Weights of a small transformer language model.
Architecture: LayerNorm before each block, rotary positions, no biases in attention or MLP, untied embeddings, normalized queries and keys.
Each number is 128 + 24 x the weight over its row's rms, rounded and kept within 0 to 255. Layers, rows and columns count from 0. Numbers have three digits each. The size before them is the row's rms in percent of the matrix's.

# o: layer 8 attention output (transposed), 128x128, rms 0.147, rows 3-63,66-127, columns 32-63
# v: layer 8 attention value, 64x128, rms 0.109, rows 3-63, columns 32-63
# gate: layer 8 MLP gate, 320x128, rms 0.163, rows 0-58, columns 32-63
# up: layer 8 MLP up, 320x128, rms 0.149, rows 0-58, columns 32-63
# down: layer 8 MLP down (transposed), 320x128, rms 0.146, rows 0-57, columns 32-63
o66 082:100123120098103147138066115126136107130109129137133122144144094133153139118135070103138092144131
v3 095:049151128120113119126116124140158156120113080155140126134157102082140122175073134146101136136144
o3 105:137147100179106108141122097129105127153143138139150139149137111119118113155126123119150129120137
o67 087:119130127146096117131076127102097123136125137142151124155162094093131113147126099108140120126136
v4 111:147150115106132113120100171117125156114163134146105102145095092162153138123111120160111114167134
o4 117:110123125130137163153094137136157105090115116129125149170090141164128108118120105128106131094128
o68 110:080135077141148150169131127147128112128114101172079131132100142146126123153139087152112150140114
v5 107:165107113145119125096126141131108115081094151079141157131113130155078147136169108102133135109112
o5 107:133106131097126107133135146138142103154152136132158110132082093139142152142112147155095123134099
o69 101:167144148112087137085108137164111136148138140117134137145095143138110128139135168147082094107115
v6 108:105124134114159146148135171141158064104148135157094142137138162077144156130129090156159170160099
o6 101:105159102119143117114160098160117147123098122116139124093106124125109138130187132120149201147181
o70 104:106129036139153120153144122151146129158069118160111104068118118152092152113088146150146192134110
v7 104:120114124128145138130147150145109084144116143101123089086130150113133110150116103170106118155113
o7 111:130122150139111114130151089138111119136134110117113124120102127144086106139096143117108174118086
o71 087:103109141113112096175144128148104142153100107111153124129110102124102108124107127094083119132141
v8 102:136138105145114137113123138141129129109090104135111121140130118109106134119108110134091136116144
o8 109:137177149150133124141142109153112111169167074149069126116146106114128112131111124173106102093135
o72 092:167158183135117095124126112143128123172122112149121123126128119115128118077161145148109096107135
v9 097:141143140101139106105120160151163155153130165105156136110151130102172105121139155088131098120127
o9 123:139124194165176141127148108088121139140159132112115139124137138118144137098118137134125113125159
o73 077:121142106158173114115128126121121100145174134112111114116149129110128139150147168114111104170165
v10 099:105114114122155118100106098136135140109126130089098087101131080150120114145088107120139145147125
o10 100:137126105111118090104103146108149124124118157129128104123110096154149106134125143121149100115107
o74 096:102126161113126135075118120130152149100119135094109130149099114128109089128121123130145104075097
v11 089:138129147168131094120134117118093100138142059081098115146142169107145115137121129108114134158119
o11 083:162110147118125107124129111110112162122129120115106115104175134122119135104162176135145160125129
o75 094:158113111110138120142178139102131136111165121139099123098150106165115147117139122133129139122131
v12 101:134124123112124115125165105171137133152104143087109151149139082111132115149102177150130111160116
o12 104:166143157143167149173118061131138181151124120095105129118141157102155116099140141141114083158134
o76 097:139146168103151115117125086154124152155142138075145117135149139116116101108159172092133084130171
v13 101:112133091133139139134110114132160134115101105091107137119143100106146130128128137070087146110139
o13 114:144137121160126078102118106122110134170176119155154110134100067137140127157133135141109133129158
o77 083:141148128179120123115108096116148141131139127145153138156135124117085114123112127128102097068087
v14 108:108104099165147128151148111072134139129134141115142177176121159114149155109138113124147131153079
o14 116:149155109117180104145144120136148134121136169115104117134131134124189151107130084105153101120138
o78 095:121124107161161147121200095144123107143163169131119126110110100141162140149081104146114140081094
v15 100:132149112137142126146112116139123137098111143068147132122131128128144123167152167130100175157111
o15 089:158141097123113134101119124092146123191113128128160124136092089158135103181114177126080130141096
o79 113:162137147103104117080099127106117134134111149110185126172119139143147088155198144075126105134161
v16 098:135110162103125113120119143109158116146148133142139124099155127108135156151077111140115121166078
o16 092:128107141151097100114122116142099120156156096123095176113135139097117121145092074153123143104137
o80 103:116120107115128117157151145137121108145111117162111122120107103131144137122149038129138172172148
v17 098:160160127112130114072124133151106116123140120125140157088102095101113098133153104137089155157157
o17 096:166137143155142107142141160123105112150098099120161126122075117121089148139101165127138089113133
o81 108:176163115160124089111091141140123080134086121152124117126123124116115121138146146124135081178128
v18 127:145104134118150151121131106141134138149122106092102123121119102143113139151062142134116125135079
o18 130:118153217134131162116148124130110103172135087138094122102106104108117124129064111156106097111125
o82 102:100114204097140145134162141133113147132135082105125125118100126130129096132136095128151112132161
v19 106:118127130092136134147186156106167111166167159096118159117141143086119132093146132166110098124129
o19 080:151119107142120108118160133151116111117157142128105143136095126142110117125132156144151090099109
o83 118:105107048163136150173174107126116121143118130162077132111119098138135161122090114150120127132106
v20 104:079122106163129133124133105158142143154131146162148111169126142173118129113115104153101145139141
o20 112:158157101149092152163136097136102147145123126148162153130140125102105133131115131092125144125142
o84 093:119145098122084121150107108128090144126153143110127112131180130114136150092097103132134114122135
v21 117:119121116087138141112143127141095114117111145139118105151136137118127128089194139164144127137147
o21 125:090096056102166104173125122148145154121121130119116127103137129145109146145150141155098148154111
o85 106:134112078088143113110100101118117144155119156123119118111153144142142150109168179152081141111106
v22 109:115129120106138135111133152159143083133105132138152112102096146124115120134147117151107161129139
o22 114:128123096120134131138139134129125129156138108144149102116092141193086160154148178124130161160119
o86 102:164124064114114159135113144128159089141109144140139130094114129168092145146106168098131103148107
v23 101:100147121148155145162107135129143122088122157158146106135134115179111132101193141134139135118139
o23 106:118094103124129156128143175146147096097115129156164137135135096172114113155137154118114158115102
o87 099:060086078117123176153102106155125175101100123127131125162116110157127108118131129091127146123126
v24 091:139102116125133108146072119172129191143086107164146109154146106152098105124103174085125137115120
o24 091:127122122155119130134091124119114127163135149141166133119147118143137136131103137115101092164127
o88 095:148089135117121116088054153116137112132147116123186147175152168135153106147136119104106101137144
v25 098:130124112123117113144145131124109168151125158122093137106118139081135145139060151176090122107118
o25 096:113136105157116146135120127111132138115166106156110145138096162153104160127098134141113166121124
o89 096:124142108149136148175160137103135099103150143122082148115125139139142146120114096111143148147118
v26 098:075135141131152111119180117166141156168113119115143117112153134143134137120111121164126113108139
o26 109:137146129172140108158148116153114131119129112126114138117141133115154114127132160137129100160135
o90 096:145142132130119129160146127122110152119152119129144145129138099103174141093125077128153101141146
v27 103:145123105157103135141155125114100152134131165116078099155157132140116153146131116122142149156128
o27 103:123158088090115139094151128149156129106137146153074090083145136147140124144150042125130131084130
o91 108:100120126102101143116182111147126150159156114145104109127125127173134109145174114107103135101130
v28 099:104123091089138122130167140119126128157120152104101160110129172144130167126143120119117155058116
o28 103:100140106144104113082145124131090135106196145148122112120082126121117123143145134168091180118112
o92 098:080124127123104157127169075125117161109175152156118130124103146156118144092099123166109152076104
v29 103:137120155186127129104104183138114140109105105129136106105143125178156130159087125149110132134133
o29 083:142161101141113176114108144117152096167119138143099163119150126165160116130098097112106115161134
o93 109:148145175092130107114104157120141130140128113111157158152131132111144083135176115093154092150184
v30 112:119089139175115124102170121102096122143145118108116144172137089153107123144144152149116141112130
o30 115:122088115110143173161117111140158146110119128132116145151130118135163133146142134135107126134132
o94 102:168120170117129146143162103152107147149150121135162146139139131122132117142148139098112083116169
v31 102:181130119167145109102143116108137150131150146112154128119137126166154148127141148169142146170094
o31 112:174121096100094166102152127093148135119105145110137151159097116171137097155102174103112159127105
o95 099:176123116117104087122139137106140122146129136112121106156101119134172132139175130103099114167151
v32 106:133169095108132109115087156132115168131116134095117146146132133101178123103136137151148111115123
o32 110:113133124132143130072123118100135147108146128145082110136147141167138135129130128145088174101124
o96 100:121117100121111116083106127099134123121150145161124136124149131188178160152158143140096180115133
v33 088:135130151126100104118133158152119126184163114180151081168120160175133122133143144169113103108116
o33 098:121113151159107145148096141101140150092121141114116140162151178132139130105154126110118123176150
o97 088:132144148154138105187150149136122108130159119113117137121145141113106140116120113118138140166157
v34 103:105125106141124130178124163116078165145099100118145138104153166100164117143140112127132132155133
o34 116:134131107134144107135105129128112118146164129167122125126141123164145157121142103087110158147105
o98 089:101113146107150100138112143133106125108156121136165142132143134122182128115145128120140158121140
v35 092:120112153163125107111140090097114162152122103121178120138125165138158144107069099120118133098107
o35 097:108108126130133157157097132105115141108157127132144155140159139107160151109094130124160158151121
o99 096:162128113127144121121121151099147120078178140134168142140119117097201148115136077118167153165158
v36 087:086082126141109121109127110115087146118110112132113111157122098144128194098124111140129147144114
o36 101:117130081087117129192106138151117104110119116140120141115181141111123174117129107117142116137130
o100 079:142127083072147104105100115139135155071153143104125148139191125100145128068133122137129116128129
v37 093:122132149095163152098138178146107111092119141112113139125115120110081094110166090116143152103145
o37 088:115098127098185130114166111130152141134114110126108142100113113106098119144120134144112163141144
o101 101:137126152125164123104124130145107157174106124119112130116131146114104125132130185138082119091133
v38 103:137122139072118136106141148150120139160135156097149133100139085123183087157131143156110148087106
o38 115:126091163146157099091113150093114139147176135120151119118092157109163114132119144133087112156154
o102 090:160107138113141070115103153111128135147161149137138099116101134114172107143136142109145139132160
v39 113:110117124152117134121144182132144183168135133147177100151125112172133113152106134133095127084155
o39 108:144137098139051168110138145097119114152152153175102157133168147136148103162104121122114091104135
o103 110:142115146105080135109121132086119156122162138132176162148157141107163107132145095096146095119180
v40 092:153117147153147133130192145108129122149154144142120135129163135128143140119112106149109127101119
o40 102:127100102143121166108158119131124147169127136128128175109132096115105111136102106139080177150142
o104 096:115111105124109133172169118135113157166106130163119126119141101140145149109136084112112142173160
v41 089:115160134081136135097117140142133120103111148086102118137123115115128111138121123144162131100151
o41 075:096150150118192127108140117122156153136072101123115133136086139099147093141117127144129160112136
o105 105:146159190106136097084096127144133156146097126105131132117112148087116113134141173122158121112140
v42 097:120163107087130130200112116137138091128137110169121108098115173128159172134142129169121177149129
o42 087:117133112144134122139128129111114145110109087135131103098115174112111160094162177107156177137151
o106 097:108123052137159107160104155124154115116096126159105090087138148147132161101127137142166181150129
v43 094:115102103163110156106113160105108113132113103146145149138098101141126088143130101089099130127157
o43 092:137146103138118111122107133179109116116122152117142134146115123086141092168128095133138080117123
o107 092:127129129123123107090110108157107158110115135125165149148121162101137101117126133147121105058132
v44 098:127120151109137110149111125167158092130151128149101089091111109103115116131147104111138125118076
o44 092:103080146144101086082130161142115089105158112135135122108110144142081143130159164153125123131145
o108 101:092103079144128147162156150133123121111111111180102126108117107180117149128122095148097161141104
v45 091:129148130094167105149150068118112124161107133116154114112170134108136150118147134167145163134121
o45 092:108103148172132104124131125123099130142118114150190122116126094127119153128106155118144164120113
o109 094:129072143141123071106093136105113095120147163101143104124118100113165151127097136149157145141131
v46 082:137122120124175125099137134126129147152123149112136157120092121141149125116138130133143101091134
o46 087:154126136142183135157129138151119128148117134121119127121138154138146115112120154121114097144108
o110 086:148139143115178117130131116123147143109124126098144170132116111126146104101134128138148082109137
v47 102:125133144097122137113104110177134143115123110189128121125106118116136138103120158107145111131158
o47 098:105154158122152143170114109113096163123096131092173105144122130100129142100136123118133133179152
o111 096:121149118153144105124064118157131119128116122126140110135138161108101153114107168134131139152108
v48 095:111138141134117132107127150178086109100112150151101095137098131141109068135149136186139149104107
o48 104:083141134143138129142134144173165135107091114121169106137108161125116126145158153141108176115135
o112 085:155161162113098114120111161156108137132081100116182137121105155136146121125171164106142149111146
v49 107:136131154099122165109115137123131141142143115137112087118121163137091129122082089157100108150136
o49 100:143138089090103133156131090117101149125127137104084153136112145126098100138106127128116117160110
o113 103:101128066115138155158149115138116169172121093139064115122127115110088134108100130158097138098091
v50 097:127142135118141094050139139158172098065110133143147115122137119124126113134141145145144138105117
o50 113:127145152140122112071133116131136129141155121124170139160111145148132126151135174161096161133154
o114 083:166142148114105106043119149137149110131104148121129136127109165129092129140129152156154134164144
v51 098:115121123133156092144136178125165127161128184102124153170111136100124143098137096131120136161054
o51 094:148144084140078118083142135142129129125131151158116149087133156099089152148143108128160161098168
o115 098:085107052127116143121167116107140138097116147159117132114121107142139166130113075135121168092105
v52 097:126141150087129112122172137176135083160130133090141144093106139101157092109157120173119132077134
o52 103:124108204154150098112133134099101131147149110103111115130112163103114124113146192167119145129121
o116 088:167153194150146106126150132084096121120136150093134136096127124104102149098116164147161118124152
v53 094:140123116132096091130133156137134146187136144188135124155135137109124134131099099126080119139157
o53 102:129108119165102127129103103119126133132161115146112160139155151102108129114134083133130152119180
o117 090:111149078154134110147122121138142085161150131168110135128161136122122161112130088118099141160134
v54 094:073088138160142125150163152157089132189118107147135139113166174130135138145137086133123151159155
o54 104:140103090101123129154123143140101122141103140155142179119159132106129158123134138104162149151141
o118 086:118100086061125082137134150140109130123152126155157133111186135113136146125108106145171110123155
v55 094:110116102136139102127131124148083124101095129132136133104136135145147115157169102128115148120142
o55 105:118092129126132048124121144141127107103167135132170108183121129123153110135156174151117133111140
o119 085:152130143142132095094134132126123113109168126149147112165124145130117130134143132188110138080113
v56 109:154154136186142097132111162095106111130120099136167119163150111112120097133168108086115172131144
o56 118:144071112137103088117120156116189093110130123157126132135185112125121138142151171095163169088123
o120 095:208088173152146099085126170097178117081152122104161150134175115097120107147148150101128120102141
v57 099:149111088134140126132149148129115100120121134130099137154093064102098151133091151117109112137125
o57 117:161138118126075086118090147139147128115136133137133109098127149070118132144144100152121075127146
o121 087:137148092100136149121176143125150147091125139140123166103120124128107128109120088111158116096119
v58 100:119117105153133137129175139107162117121147182118121146101101129134153191125138151128106124094116
o58 100:117186141115089137083167162148107099136150168159131113141098118145123130144121110144126081095148
o122 094:065144078137111157171195094140155116104116139161108123124092114153103143132068092145161121117114
v59 094:162158129128085131169121112136130130110142103191154110089160119155151095137140150093123135142168
o59 100:145074105137115090142078156132117133091145142120171132134149142138147117097155101098177092144128
o123 089:115114095156137089157079139142121105133152124145148091147141125121155109140163128091134120161155
v60 085:154152124135140134124156098056112142159172103122145121133137132139151133115151142118117104095103
o60 091:111119148133123170103108145122154153097109152110158136163095107158157117123118091090123145140135
o124 093:123102112142130114142154128119125124112165139115135132132102106138193141153140127095106140173168
v61 110:082106119103132126129114185142120121114130114159100117121088163152095123124059141138156104093117
o61 112:083183174142121154106120148145103123126114148135154102126105147153119133116111078131109122144147
o125 110:070142150140137163153136139131135141116107097125149169111100157153088119131055101122149147125133
v62 100:141136135123117101113129132133127157154135118115146121146146153115152117125125128146095153125157
o62 104:125144141180131179132168097090117136114137102153112110138152125163107137113092173070151196088113
o126 099:155112145161128092137113128082147108116173133100124116137160128112127120136095175083127142146140
v63 105:157150092123103150110163138095103140136135177157126155105141116124166161107140149087087147080177
o63 114:095177108126138169111172143105115124128131155134134119104118103079137113124118067129125099116168
o127 089:128158101160110109118110114113136120146156157143136109135156155104169144129168149115102095155147
gate0 104:140104129099114115167139116144153141137091099140133168106121151133117157111078129118154115112159
up0 103:111154142097121138156081161139147164118146116114195074100131153104104144189138098169104139098149
down0 103:106133124172098089110108152143117157129120129082115150112165112100142170110135103114135106130126
gate1 095:135116147163139143119144148159165145175132124091149137121120115161099141137069111069135122160136
up1 096:099153138140160126101115117111098177114119099150151077112130143128096103137117104159135158140157
down1 098:088096170097118089143121117101124179123140133148144113146123120122082132144136128153094132115138
gate2 108:139102127111153143119130151111144183134100131144113172143103153123102147120172091116157154112166
up2 106:137119142164153126123116144117162101096094158146131143153106104085097179146139137129103115095096
down2 103:160131132139163124093125104122073076133121102146106141135097154126157175130143165138120080107163
gate3 102:128154150106123089115149115150146125071109119147082142158121160125112131093135092179166138084140
up3 100:095130143141155159143102158129098150165158107105119145146108129130109154149111160183114100143104
down3 103:113116125150162127151146105107142156108107099124086111080117109143141112129097164114142144156155
gate4 102:132131146116132100146084088122139164107114089180095133163106143105126129121106128131143125094129
up4 105:189118099148092106119118127104130132152140146135085100130141124102107211117102072170134132139119
down4 107:138173187124110101106133093099091113133132125109147133166171118133093133148162140158108137146086
gate5 105:116108186152116106155140115124119136097115137183137148129142169136144098105131114125141157109144
up5 100:138153143144140116116083130142168104114111137127133125094142101121192080120117155142124135129106
down5 102:113135123116161153115132139154148161109135155121094142149144128093149042118123121149106159143097
gate6 088:093112099119113127152135141106070148070158126154095139128126160180128121098118084120129134187179
up6 087:135141115104122114109133119128160106158092154081121136121105088125115096125124146132142110132075
down6 090:136145130101145094130126182101112192128105122174107125120161139124150141118128133172082168115157
gate7 104:119123131121112143096128155090095162107128175112114095137091121111131152088139133146130142143140
up7 098:144112105102128162136141139111150097153112100136115202103126171161153110155134081114147132143115
down7 101:161121137169135145150169176104093129113101116097107107080102130101122121131108139132166137136167
gate8 090:127125125104105158097129121133129147113146137157063142150128162158114150162088123144136139171139
up8 094:131124126099132103132173143093124126132158111167131175121141111139139099164183092120114130188159
down8 094:129150123126127110129162120133089124127095160129116113143124135124089130127146119109140112071165
gate9 091:128148157155125121123150131151134134114119120113064079102102153127102122112132142147156099133146
up9 096:112148148141102161170096117139150165123167149171129101121127148154110128166190123178142115164108
down9 096:138114142150164105144098138115157141127116116123139150122136109170116179118121101149094115155091
gate10 104:106080131110130153099118117148121166107113108155082111126128134145142118123130180109162135130136
up10 102:116117146116150155096066138127122135120130170084152125144104163099116123162141130142091133100150
down10 107:100129140126095179153117114135146129132130125101093071147084117109152115122107142135136150140113
gate11 104:150143150169115108135142134111085084139125134124136146118137142077145093095137099128113166115136
up11 106:178099144189066109144119111150129135119167144123088131136115121087113154084144133106136142122114
down11 107:142130145145060151104123136153104140168157147157096133147137122112149090117176139154127135157144
gate12 102:157132117140093104125150123079113128138136117166122113092145106150163076156166141106098147099148
up12 103:145125119152090142188074092148135118138129137115128076108148151103094108127167117142129135088132
down12 104:099152126104096124163117133142116107104121102116136156129165143141115089112105137165130101108128
gate13 101:156108122094105107128091134120105114111099128127134132120150125132163159101129154118100139101142
up13 096:133126064149135152165108160144109124145145129138123106161128100132094084115149171097106149104153
down13 099:130088141090093097124129107172129102116127135126116096130134099158137130123106145106110135094132
gate14 100:132131122107151133122112078120125135120119127117178112110119126135125152117135140110110154130152
up14 104:092081093108153128128124130130159162105113117146125136108147102107101166114152117130142151107142
down14 099:151111158095146136132132162160106118169148118109118143125154150133190152108128127164106139125139
gate15 095:087107108123129106121139114144120101120104112141093156138107111157112142159165122160113191143124
up15 098:121112120091150104133133133147080146117113090115154117134144165110116136172130151147106136135155
down15 098:081166098154143125142116156119118173108151082091153139138115126147107171141133124110118134148116
gate16 097:156132172134121124132082125090124139166124125084165132131128126126131152137122130120126085129169
up16 098:155147111108099137117110105106112099162122156113141129084140193129081088124111131093174144129184
down16 096:094143137125138109104082104152081131074157114133166143098108105131143135104132124126096156102116
gate17 085:134139108081075120112151141116118132124144170115157087144091111092186158101093089146163119124160
up17 091:094144100123137148127145075116060188154110067149110131152132137156119130147126134128157121099078
down17 089:060113127104105073135152127152121154138117129141149143121153127148130159134134118125145164107084
gate18 101:102093138109121080088128113149093132153111164092137103125108117105141123127145138161139138130131
up18 097:146134122110156106114180154144110131164140119111110107145154108127169106128146123136173118114179
down18 098:122101130111142138150120117100127148142184161170127117116159169114117148133128091079124110105138
gate19 108:119093133147110107103118142134124206135102109139140118129134119132126165160110122121133163134105
up19 106:179099174064127156151160167108130117139126117124137118100132125140128127120179077115129151121121
down19 103:192151144124142136110152115149124104141129168174128142135144137142162096105122120117129131116060
gate20 094:094109130113146100124112117101097129109130181103142085097117126161187130099139104126162164144153
up20 098:071112172129150091127140180117079097151121138110140132127153119117170086104138134155095120117167
down20 097:104121137127097097099101169165121100125153139138120169127138134139091127140154123143102113152114
gate21 104:151108154169118122150136101133066146140121169150114111096104131090137161140105098116120163106126
up21 096:114128162133160129131131088149155102137145102134083139140151081157163120107146100137121178145111
down21 096:174129142125099146126074132157151184105146124108121133130116108086104168199155107155150119106115
gate22 108:128122152114114140121130142150119130113128170113125156104091145131121123116167106159156130084137
up22 098:123163117125077132140114194070116124109101092112134086132131125155139138144103131134130110101090
down22 099:159123142126133153126140111111119114095140123100091155145089167120141107166114143120144134065125
gate23 105:140100138127104136115157089130120146113079137134158169147110093130128098129147093120143182110091
up23 095:101104099103139117150099121195143071159140177106118165123154097099091130109092127144131111125155
down23 092:147100124136140139093131138114120176124138128128147141131129092149109136114146146127096134146153
gate24 096:175123112151098136123136157156148083102138146137119150097111166166101131139108129112165123159158
up24 095:161143129113102149145134133131115135148134171148136125151094117123139109122119148182101122078152
down24 094:152096173167132140138142128136130136091137158106112129077092143168155134139109138166130110132105
gate25 093:149115127179078104136161193155117129141134108146118160141154100104199101153142125130144139089145
up25 096:122131095089143114107102136122150136126148121078145138137144158131152155065158173101129125153162
down25 097:128134143116120144137123137159137124146066082100144120134142139147127123111147155119168111127114
gate26 114:178110140151103099093112157120114105139141154127133136080105134111125124084091123081208153172121
up26 105:131142120180126079162105100204129146161118083091148145159084131121179155155152102138140142171106
down26 106:093154116125090136123151148140134187127107134147110100137125099102146136098150118103171134105131
gate27 112:141133132145071102148113142158093166140126130103137091163127191081121164125132122134158133116115
up27 112:136153137125132157145114147079112147108125224169122112133091111129162107136104151114132132167173
down27 109:129062119080130113143172143140109121113118147129110144139141152090137113116103128122141102124213
gate28 100:114103148102138118131133125116141148128116117144130126109096133109178149092158140151121137133141
up28 101:114066139146158120135118140120114110177138116107150151118158119141117130128092101132119099145118
down28 106:116137090089178123114122156147144157107182116135107095149132139076150108148099143140113121161089
gate29 101:147141146155139110103135132094079130109098156125128153122136101078150152106130144100177155146175
up29 102:148087102123121124109153113130097150108085131107102148108131147154159084106090161120109124153126
down29 102:141110166121092102129138135091126123078130163161121131114100108099159121188153124119144110137100
gate30 096:127147145148121110116133105132102149142096160153146129092120203076127120113110084094076131135185
up30 097:159092127163128069086114162113112116157121115133154088096153126116114105152143200159136169166147
down30 099:150159104174118157133140161135147091168108123152151114122121148129135132101141150129103159151097
gate31 094:118123116098114134157120131151117154089124112134142076155138138125178124089164133120109098149138
up31 097:167114127134138180111131147151112114119102114146155116167157100098171108119123117152132109077106
down31 099:104097129161113180138117056154120133163113158147123108153149126167210128148131129124122149137127
gate32 103:104102104105105127081133149155093156122078130178103158119111141124165133089122115146148109138111
up32 101:142103141080109098115155139132175116085119136126169119149131100131144130159137127135144141115097
down32 100:147098150124133135134083140142095149128141133094149104100110096146117097132140108116121159114120
gate33 100:145127151109102118129168113149114182122123129122116109119129147137115077107143061162114140117156
up33 093:112143115137164143141136108148127140137106142140131155108139148130101131093146107100110149162169
down33 095:145087131139153108121155132119163141153080128153113117112141115100105108105121135087106075148146
gate34 106:146115106133103094117134111148094178117082114117144098086109159118107155115115185118163153129139
up34 110:149095126155159110113086119094112147142124116139142126112105150160086143151108116095122058136146
down34 112:123134139154139128164134103144124170106150142146160111152123131120125130116092100114074087094154
gate35 094:109152135126128104080074089127128178116100157165120150132147099117148121141137137160144125152124
up35 095:095116086104117137147144128132100134113154137162145119159150157161131125140104101108109139104164
down35 096:157127154121111108133117130120137128116134140094136123124148080172156116153165107170120105130095
gate36 098:144143119139119065163122113145101151122106105119147050076127130135114097112159129134151185164126
up36 095:104100119187152097159142141167120107152122148107092114166145131153116160155104153133157144135140
down36 098:164125123114139132124102109161110090141102105149115127081144132131141098143127121131134125137106
gate37 092:181103138133096111169134118157131117145134162152159109126129160094132168136106111146134110112084
up37 092:133086123114173120120147120144100117116098142115156114138112108127128119112165160122132123081129
down37 094:133118118134129097097107122129150107130128137140168129141114132134137158151133152089141132070066
gate38 109:147103132139111127115120132173130106167118077100141128109124108117108144082118150121112112103157
up38 113:125128124063145141091170146134179125149157102097141139137121175128154120136102121137127130155178
down38 110:130114106138140127188134120173148086138079143114126154097174111107075140126145145125124141147154
gate39 110:132127130151104109152124140102099103105112104142121120076147117114154125076118094155141109073123
up39 107:135113138139130116130128083139100122127130125181109190167142110118114090146115106113124135143171
down39 110:130111129149111118129094113118126133154147121128110171148121128131111152132148105159121125145114
gate40 107:127109137090144138118127121139146131121101146092136127070124120139086163062141114128141158141103
up40 108:118140115126143107119163131174142173139134107145101107113104116110162144084183142126117217102127
down40 111:140150119141110127160143148149143148142161156159147131099149106110138090142141109136119137139133
gate41 093:127099131107116156151170138112110104082162113186113139100111156181134128115148085125161147123097
up41 096:154108127129105116114146113114143112123155102157124093146111096168113137156122113142104138132081
down41 098:109087131144100164138159107136154113163094182136116105094132078137139119139117160152120114137154
gate42 097:125143172122101115137125137180122156130088132124094094103096119154114174127138124120135111105135
up42 097:104155124099111129171122159146088131101179153182105123115132153151166181101123129166096112168161
down42 098:151143142129163149114110109192100175140108134138157107140092130145131148138165151109130079096131
gate43 096:169078125165095085093125118169125149133092165130151096093152127130111153100146094134124169113143
up43 101:125160100142106126159086086132100127131112111198144124183112130121113112145137131123120131129132
down43 101:136101140133166107153146158160088155098114108139120086120146109125130116151078089118111170118103
gate44 084:126120134164128126104150156149144098157134159114084131113101164120107114106146117166180117147153
up44 092:135105110121158137129132110114105150111104124100162115170138147126115114091189120124142134174101
down44 090:118127116078100101113181147135110081154133101157127122106174164099105105130145125126131072151175
gate45 108:112106129120096134133137143147119139109092126171139141145140135114109139108073104115138120139152
up45 105:097147159113089141182149119144106116140158140131131116146091138150174067163155105170169118157167
down45 105:085123110111081095110154135175123088112088149181159100193162113138093098120116133126159131155170
gate46 099:134101121137091124180144142144135137160151120140146136155106143148119140114145139111163110109124
up46 100:085126127148110120187153139122117162078116132106098084133150129168203174116109088122111124108118
down46 105:120158123127125143158138137120144153133113149113135182164098138110166152132099148111153092142116
gate47 098:097147129116132130114118129138111203115110132149105104107120128134129155123129139114100119201155
up47 097:101131119143113146155102143099147127108170080143141132185119117132143126128124146107122144187158
down47 098:113096131130094117114136091173116082099131113127075142136128104127122145183149110123130117124153
gate48 097:117121146103159131138108144115098142171123132133166146134125124086133127109142124121138114178115
up48 100:145103158125108113068126126134132140122138119110152144111129163187115147136098134144129134157150
down48 102:143119134157104111160132130093151132156049112130158121112133127077137174100090112126125148122113
gate49 098:130162121125122072112092129151109157106125140128109100112103124126116133114071105106109119160094
up49 104:160097093119148143155125152116112151125153150098113121102120127177130124159129140115141142120174
down49 103:165142104146193164124169151102165135118140144132134105159101167144063124140117125150116105141126
gate50 108:118144080109127163117157129126140178126098163125147127164074132097104135130130099133118106103143
up50 095:144160177142113115158125138119115091114179130116114126133140132116143127142125131084120129175141
down50 088:103155129113134142095150134146144208122084129126134127123120124155107129091146102105121128128155
gate51 109:094091159118118136095127092117150177164134116161130135128095151120128141121130148127136148115128
up51 102:120169079092166151117111162095137139098167089131109146081103093127119123152125145135150113139115
down51 101:116165151126136096139172151083126126106067100167119111118143149129139148143114120146094101132140
gate52 088:137118108085115154105127140102098154143152183118154116138082088134136111088109155159122127124132
up52 093:135130116138135138130089108101125152115140119147110115128133106120136113130178158144136153182130
down52 090:105110137122108081160151170134109125116159175144103127135158121128093141128097086120102128115100
gate53 103:068133141160123117130156142127105122120122125125095142148144132148145153099126119113152131123127
up53 096:125128098116178163125126145129155132161115143101131097140109084107125144150143144129083140130092
down53 095:125139131067071126136128109138149103148107137161149095100126113118078086161121156119112125155114
gate54 091:127104101130128099134125111160154153121131120104109154104150086127142161118129128097122181158130
up54 095:099141126079131124127110152101182143132124145132150114128122155173151126129184106131098153141156
down54 095:123118139113139155139139132111132094130187122155140130104115140127140139081130125139116124114138
gate55 106:167098118109101126130093126129110148126076087111149103127099121136125122118155141115139117121124
up55 104:141111135156093076152125169172140094128145123126105103111113153125101166104117166155115089111158
down55 104:108133138140127131122151126125162120144102161165107106142148164120095111131135165117174128143085
gate56 100:149157162115116082115117081151098111110141101117122095075146123150125171138140129090180164128133
up56 097:142160165080148135119144121091161144096124112118119138120133131119104158106091089102161125145144
down56 099:113144104136105125147154142163176144147149115132118137148133108097134127090109130108138116157123
gate57 107:139125140159124118077139117121148130161138143152130106109106092115136144064170150141112162122130
up57 105:095120131126157149110115147190103144166118067163139161120106128114142100159142125147121161090143
down57 104:145123098078141103106098075074152115153136085179134140115146120139121142148092100096116142103115
gate58 101:101107135159109103130112084149129121075094133143090131109099151095136125090104139140141137133151
up58 104:134128137166150116134159121094114098140099131092149152130140145101107107109106149091147076142143